config = dict(
    d_model=192,
    norm='rmsnorm',
    attn_scale=0.177,
    init_std_up=0.0361,
    init_mimetic=0.7,
)
Each number is 500 + 25 x the weight over its row's rms, rounded and kept within 0 to 999. Layers, rows and columns count from 0. Numbers have three digits each. The size before them is the row's rms in percent of the matrix's.

# o: layer 3 attention output (transposed), 192x192, rms 0.142, rows 182-191, columns 0-63
# v: layer 3 attention value, 192x192, rms 0.163, rows 183-191, columns 0-63
# up: layer 3 MLP up, 768x192, rms 0.173, rows 0-36, columns 0-63
# down: layer 3 MLP down (transposed), 768x192, rms 0.152, rows 0-36, columns 0-63
o182 106:490553503523469489507521525470503516497524530520501498480455526507493477510551497521506540535520513458534444508491486548515460506506476488474492489534522463487514555526513478506477471523488512
v183 106:518474484499520524508532532488516491479484586482482473489478497482490519467536504466490506492496498520495540482492438517509507516483514481492515545523486463549548489547512501494469498446510500
o183 108:500516508447503476470443521482516487488485493469506517491484519548501494526518548461545505519549517530496487517493533457509505538481463502550488508476507554472486452483516530509555516535440471
v184 091:468488506525422484451474535452532512524490529543493520496535514510503532441495479509509509494493516531467522482509493507535484512494505507478490499470498484503494482527517487513467521515521523
o184 095:472503497482552515525477476537506469486484494496508498489492500510497450540487525479507539504491506494494488516529508497493532532562474503534500503508491508531511545504499517448504540492521451
v185 095:504505534520528534484486509461464503486469515497503500476500476492520489466514505495508480525506503502536513505506511511484534476499497460497474532473496494472472428502489534510543541484527533
o185 103:473512472484498493461478493482479513478525494531502528508517528518487519551452472524492473503543480480474473500482491544492461515460491532471477504529493517464523565484515454515505468505492497
v186 079:477451507486503525517507497478514465469531454498515519504508517507493515541485498498548521531553462527490490500501508493485484488512488584497487503491462481512522490521501500498485510472528501
o186 097:519505508531499447501467518545502546507467509489490488508503454553506485435523483515476498485511500511510525458504544475533511516495505456473485543514524528484481508504502534514495529527447528
v187 093:517477481520493485483485488493518495524475494475498488526518485472502519511471492538517489503477528501516479502481484537500485466527525539522474502502503509497501500555537474456508483522479484
o187 110:509492502495493536527445515526487532459495500518503515423483500508528504497518472484510533487471503509494555509504507482495474508513493481515536477512480455568482510430511532510524516516526525
v188 096:495505497555476526431476508580535463518530485473502507514517484517520534506522462487493487485489442554485464540531523522481510526458526482511473476529526553528490498490513494509526465524468534
o188 102:537467504496485511545523453467483526501512529522502458469517497477449480470461518483529492510463495431480519510479491493506509504552520489544505509474521462518526511475490516493479527507493507
v189 094:530508469482531530508502528493478517479487525481494556464513495514519536510536486503442489524491568435523500477486490491522538501501501489465467469526522464520467493572515528495486535517452542
o189 107:487482526544492492508498524481474491475502470528493481493487491471532509462453502508511514501542479532437543502461482524480467488501438504490555461499480535476479507441520446485477514480516506
v190 089:482467512468507474498485467474496473502478522502456552468502468498514516485529497526461512540519502501479541463477492497519538470520504438517518474506510500498465463505461473495505524528518497
o190 103:547513478530523495515501525478495519435492493497525492496509511531540490507514460488528483447499509482540478481542501501507446524528526558515492490500478521476524522493534514450489496472521525
v191 089:478478526480481495512479496494486499512508491514468473409495465522491460546490461516478535506534475510498468501474479529498458488514501515487542461514498495482477451487476486452516505528516528
o191 097:533517510510499473528573469468473531496487493487489511533501516487471535458513513525525478505529495468514492511526535466503524496480506519507472510511482455479516565519503474507461481476499496
up0 101:505484533483533439509480514534483495490480467519481491550545517458532519511512503529540529466491528474466481452458464460515464519535488503486463485534491501485538525480464507509489493500520511
down0 105:512474490486484505538530495540485483496465514540508475521438537503520572478528501483524518461486515477506471507536475521541516465507574462519504519449479498479463514517507514469498511532524503
up1 104:484489484494505497509482498457549476475468526482514522506503468486468472486513554530494501493559511471503499486506539508517528467512514499503527484499482570516524489455487497533463529511525482
down1 106:505534519496503522450520497507512507502459487539436497483487469523492484498522556473443518475480453556466481500534462467492492486502554506559526490512474477531460513478483503514478532484484489
up2 101:501493493500480491496491487485538483473485493485502514520492521478514524542515461511540503473479513510496520473529526518502491500475498513497507515504488500523516469462512498502500496480482477
down2 103:502462507499489492515525529524528528475525543467541519521468489478523486535525468485550501508488450487492488538472503449527519469500515486529501509530484520520479485513459468555577532466492435
up3 118:507468537480491478489506513504489465546500527493525491525487491482519493510463494478445497500499460502514549484516506486463510517489478512535487515540533447461508489518516529540493494511496525
down3 097:460501526505501484478493489469476485547492524496538484524497490479492438481494512538521501511484531503476460526472480486534495561479481501493467464535494458493504502500512483525532522487490492
up4 089:509533496511490505481470493486511458473490465444497516487439482501498501551451478488496479477473476484481507511504491486460490483515488511543543482486534531506523465556507513465501520523489532
down4 088:476516525476501535529529469525484454519521469524531471490574535493514459475519490507512492520528489499539485487514482530500509505523508459454494497546512487515461490438486506491491490456494528
up5 086:502500550532535520514497535456487508488528489481501520538510470497523518448512443497477510511519459503503490488455500489533515494520538523474487460530515502478487510493506500538488467500471466
down5 088:515484468531528508456489492505476452535483490494472500478507468509487496492477505497503520457555500506513488508508506501522562507483507510508519493520446510474528484578448481440511479464478500
up6 107:498505503534550464475522483495474462495525498474513526513442515506437482505503461518514516463470466460509468489484467464575533504475510480472515500476514509489498496493510496508484453500481498
down6 096:460496499517475485468532471508486469504523496512503509475509535515502469506511517488509486500491491548498476473499509517482486546463487530517511486505495471508481508504532476483542475511507474
up7 092:451472461530503498475471550482517562498524472451504530499465503529471457508510540512503489533513526496497533542488529515518489481470520507507494504472484491507488481502480477481478515513491547
down7 095:542495528448527469479520480485518479483478546527507484536521481479532500545485519493477512480493513503519513459538466474480486545523526497487452504503501517505499493480519514499459491515519501
up8 107:485492526505492547511515491508477494529513491512499519541469498527504472517520509480483527508506447499500515524526482487539525514524479473491548519498479470523507544494526522503466454482475486
down8 108:498481503527483514539528496464546513499483497490444511474470494486483457448503432480482487481560495516496472517523518548505492501468517502512486504531516507457506480493527486444481521511490503
up9 094:502474487497499509510520530514486529509545514498486550485479479506479512497482519517495456527492492495492462486512488483500463519541477566498526490484474479486499521503505473479515565467498481
down9 102:521511499482495492516489500521523490527471452489527495503529534524518500457482521516506533482478446492524516481491466453523505542518533481492486461488502513447490488518506500526487534463449485
up10 090:474528470514514506479505476502457505518516489490527519496482487483515463479512540495512503492538508500491532432474491505518494516475512515511524514511479526471502531487465469493509528458486503
down10 091:468479490469480489530507558476497494484495511533503479477502543532509460498529495519481471556460526497496525551498530482496531510543539499480513495503506473497516537455501513509473525454502521
up11 094:526506475523514492504474517492507534463528548522447514466502508522506538452487530493517497483520499479493519520474525462482499473450494507515503452480503471523536466517529503515507462464471544
down11 094:478464497497467531516489503534489518531511468469554469507547489494517441498510501525551496498516500473510497496558518470525525527540512500468498480515505518453470519473437503508538503506537489
up12 099:513517466477484494469513500499521474488443492437482527493465488460489500570505488471532488474522503469478523524501490538484456513472463547453498490485511500506514470481512488479533530489501541
down12 104:484454539521502509543464499504490543519461526503494522457506466514526531468522494498479485512504509516492516492504498510517501474472506497489517508486537476438525488494506469448524444489462515
up13 112:536539489451498466531443478502473571532473455508532523531453501519553505460479482506474493485536485517503525475511492493525478491525495511504470454499539520466487516488483521497466533468493471
down13 108:511478551497477524540494465515480481459484475508505435460487503530486514489510476492529497506501535484538500518495527481514499527460494454520513522449488456478481447486483518447485422475494472
up14 097:449498514499507464530487571467493518514471489473464499507541485505525524503450484495488439485532504483506526504545503511494504507519529491486516488474536558486477484498533508524523514500529485
down14 097:568494510538520500510475497511520536498538490485490495493472508521491487511529489501509484497488545545496525542527542505506494485491472529477501505492475502513502503495487499474495502492509476
up15 091:553530524444487487496475512515501486469486481462539487479494468491536468467496486465502522453493494536487525476459501512496478495487510519490468489460478537462509501458513508469514499474489495
down15 093:528495508476547518488484486499505517477512523533528521459512490506476568523528505485483489492482502505538503539521430498502531502508482494486531488519493504497478508497500539500503491504481491
up16 102:501474467512480543487473525507504556500487462526510505454531479463485521515518509470472495490487533460483519502543552498512489504502500547492480499488508511548509497478501479476504491513488496
down16 092:495484509508485511514469513461483483495483523518456472524532572566532535506483488495507483513489439505509484479489503550469518506507506511497488525516499435507542509496507505483507508508488507
up17 106:539477517491480477528489492469479529506492463483498500473516480496530461494513473510459501522464476499478464461499498483533507468509455508527511483480499504487538507514565492498448534470515477
down17 092:500544502504552488522485548544520472542525483502512467522461525477520570533480511521522476475519528456509481440500496523546480486469502472500478492512538479490535513521504464493568493542521500
up18 117:442483512499460546457466491513471534506544459488502507503480499491494477501518535521506483489484472482509549514549539478513485501499516517500508500527502566508507520528491482511460543493524488
down18 117:504537560482504506445515468522484468493460520499466526523505523450512469455506482480503522498482468481491522501555496506490467457520519509522470472493489531511454476528502502537489521500535520
up19 093:496487478502503489532513485479518492554491481498546500528555476503504533507468487510509508487490529423495519512481513519539469478540521554510514499550559508472489516466498466472469465513456474
down19 096:473501517525520465483551494493517472472458513508524513471497507492576497528523485436492460508486469538540480507496501495499502561490519507490441469511499490511485483514502507499491496476545494
up20 099:527528546497488496531494541520492494512488489480498488472503492447497485510531485508480498519469442507514478494440492524475502502496503472530531532515476493478459462539516474538545542502507486
down20 097:483492526512488548526472488484499514465474520520448473489527493523481456512533476486508538543520517565467473508496522509509525523497513499469535516523484522552507511459471503451448511512532503
up21 090:510490475521510521527466510528499510512462500481507527460548449506517495472524520471510447506497456568555493505512513515545576507509484482544483510485543533516514483486506449519469506495502506
down21 096:454498498466469499511514491473504476524528491510514479564476546543488497491464448570498540492495486490514525536492518522485453525502518491486466502480481471517505500535546478477532490574505485
up22 106:465480465504452484524469481563491470495506488486534484516520518518468483477477467462520502498493481508493477496519520508483506464510515504456483500498493515485495488497509473492466544525502477
down22 106:517520485520549470520509490469507547513497471523529482505506514488446485568466500489511479490504564484514519511500494455529527492493515519509506554525522529532496495519530485475463455466497531
up23 098:536447492514519509493480496518448526501490492490534513521502522501500439473503513499481476484482471496440482492521511489515534515483493476506515528493445485466536488536510502519482540516493460
down23 091:434514501530538503518528485478480481494522484466482517459458470510478480540478508517492516512516554539504492497465483548517463509493499479495510479481475496521470459496487537529528513484508481
up24 092:477537490499475501506520485487551485456516518513502544524493517486450502514478485518510482447536499504516517513551487512482535535483435460515527525497481511523514519519519485503516535448459504
down24 087:488518501458499514500486499480474488471457479514465467500522455477489461467475494484493549460476525503494489489484475525484498512463517470481482545554488493510479501503501466479538499482495505
up25 099:480499483530491527485526514496503471508526466511501561473526525525517442478500471507481475486525484485516485501540539471544507509503503517518482506483493533489515520510426487503497477557506483
down25 089:467480448483526517498523502509458500527560518509514456554504480525496491476476497505507501489531511515512493494549514512538513519480496527538449499532540521498474475500474538494476479476476519
up26 088:476492548482478487472516521489510507527490502499490528461541516527507507490485497509493497494499484485462501474523486477500497549461505466486532516528526538520467516503521483485495484500458461
down26 125:532523514471482480475457489512524485480470524461515549514471483479459544519527494505513463472473451465504486533506490493490482524456500499506501494474513530486527489498507568488491504524463457
up27 101:489499488498522506457474502534510483554498423535505537479512496492536468481501506520477483519461517461480495540518497521486464511494544489521500511501470518469490501463521484527458501497465482
down27 099:506503508435495481473502521539469490540513503518521491520502507499524478548484503465516522522474456510507512442529521508496477498546467491518523491487535521489482557517479489534490512507482441
up28 094:512483477480462490500506485540484481490512522499514558482536496534482540513487474499460516513528524526531492512511478478516443529529567501511488542478491511503529476529465508456510502493535515
down28 092:502513512492520484481525502497483494531497479509480489539496468502533511530464579489465482484509521562503494458492467502508458472440521463527502497514496479531553490478541474493477494486495493
up29 096:508509501538531494524500477503529506505525496491499488513498525498505544519481462541534494494518509482483515453530557505514499483487520475473497506474514474511534537508509498495480471531520491
down29 100:495537497477468515521513473489495515505483489514481499507485456479504495490541515459489456525514488553501488448498469529482510437495531506509502484465475492485499504463481544518488472507490504
up30 098:557489480472434517514491493460521511500531487512510479483503484518494512490487488478460471471486500487509519471491543504522558478507488488507559477500490484494466437486489517523538519463522553
down30 100:496459519515439495480512511460509466496510497494486506481512475496509540472501494515491457474501513560509471513509484453524489466513515499492521486488515490470507494518498508491497512514499525
up31 103:480499452509517478457500462463494518503514538475527493520495517538460526534509468520512437481455512484474532504501490531517509494489516499519478481513514475481518528528516505509494462487479456
down31 102:548531513488493508503517493514487524494497533431503453467484466501503440511497481547487482451510516525546509514522496527501522521480518498511534502512544511480465515521509487499495461458508526
up32 097:500488530501531522496520542485495509463531499496500494523476533507504503453478480460491471466475462515484483473484498502508467514539527481471493423491528476497435506494486511537465488505501492
down32 095:511549447524531516500524475557471486528498496495525537502511504454502489527487500536529528465514552500513495502471488494498498539515537526514488493495504491497512481487526550525507494489451495
up33 088:529479499568494529498513462508501483433532479446485539493503483504491546478511481539496502522489507552487490507488497457547503459527484505524530539504465510532493513508459494497461477524478490
down33 073:441553516442530464490495498487506487560512528538493447493496498456489452476472530484520534515496489458525470508488496547500491526480520503467469470498527498492493480503528475522482505469527491
up34 116:527504466507448531490483518528503517483488538491554482492501541521516513454481526463541520505478488503516522502516507466519492509487452484516508466516472438535499487485536481520519516450460513
down34 114:450509501485513568526485473512474512456534498521495473526501515476505521510505535507530496465474477530469532555467498465501525452506478536489472516520512494530526511475515525533493498462520507
up35 086:485519472497550465494459491504492475484537494518502512530494527526462472504508529542503508490474511492469484546525464464496528529469524479533490491495507520513528514501495498532463504539504519
down35 105:474525521482492449489519477500526527462435514470483450465440457492505544516484504486473517513543496447575507484498514476503484456484532477473504509517471524492457478502495529498504464491494491
up36 091:532510517535488473517455475545491485534499518448467484488455532460514485492503495566545474474526508497466493470518478514510515517516548497548535528510495511507506469514492500475529497504512500
down36 103:513487512507522536490502491527521474542498508507476498509503481499478526488488466530510487505456548496544517500530546513489525469468493487481547495547504489484510519500450468523485466515497494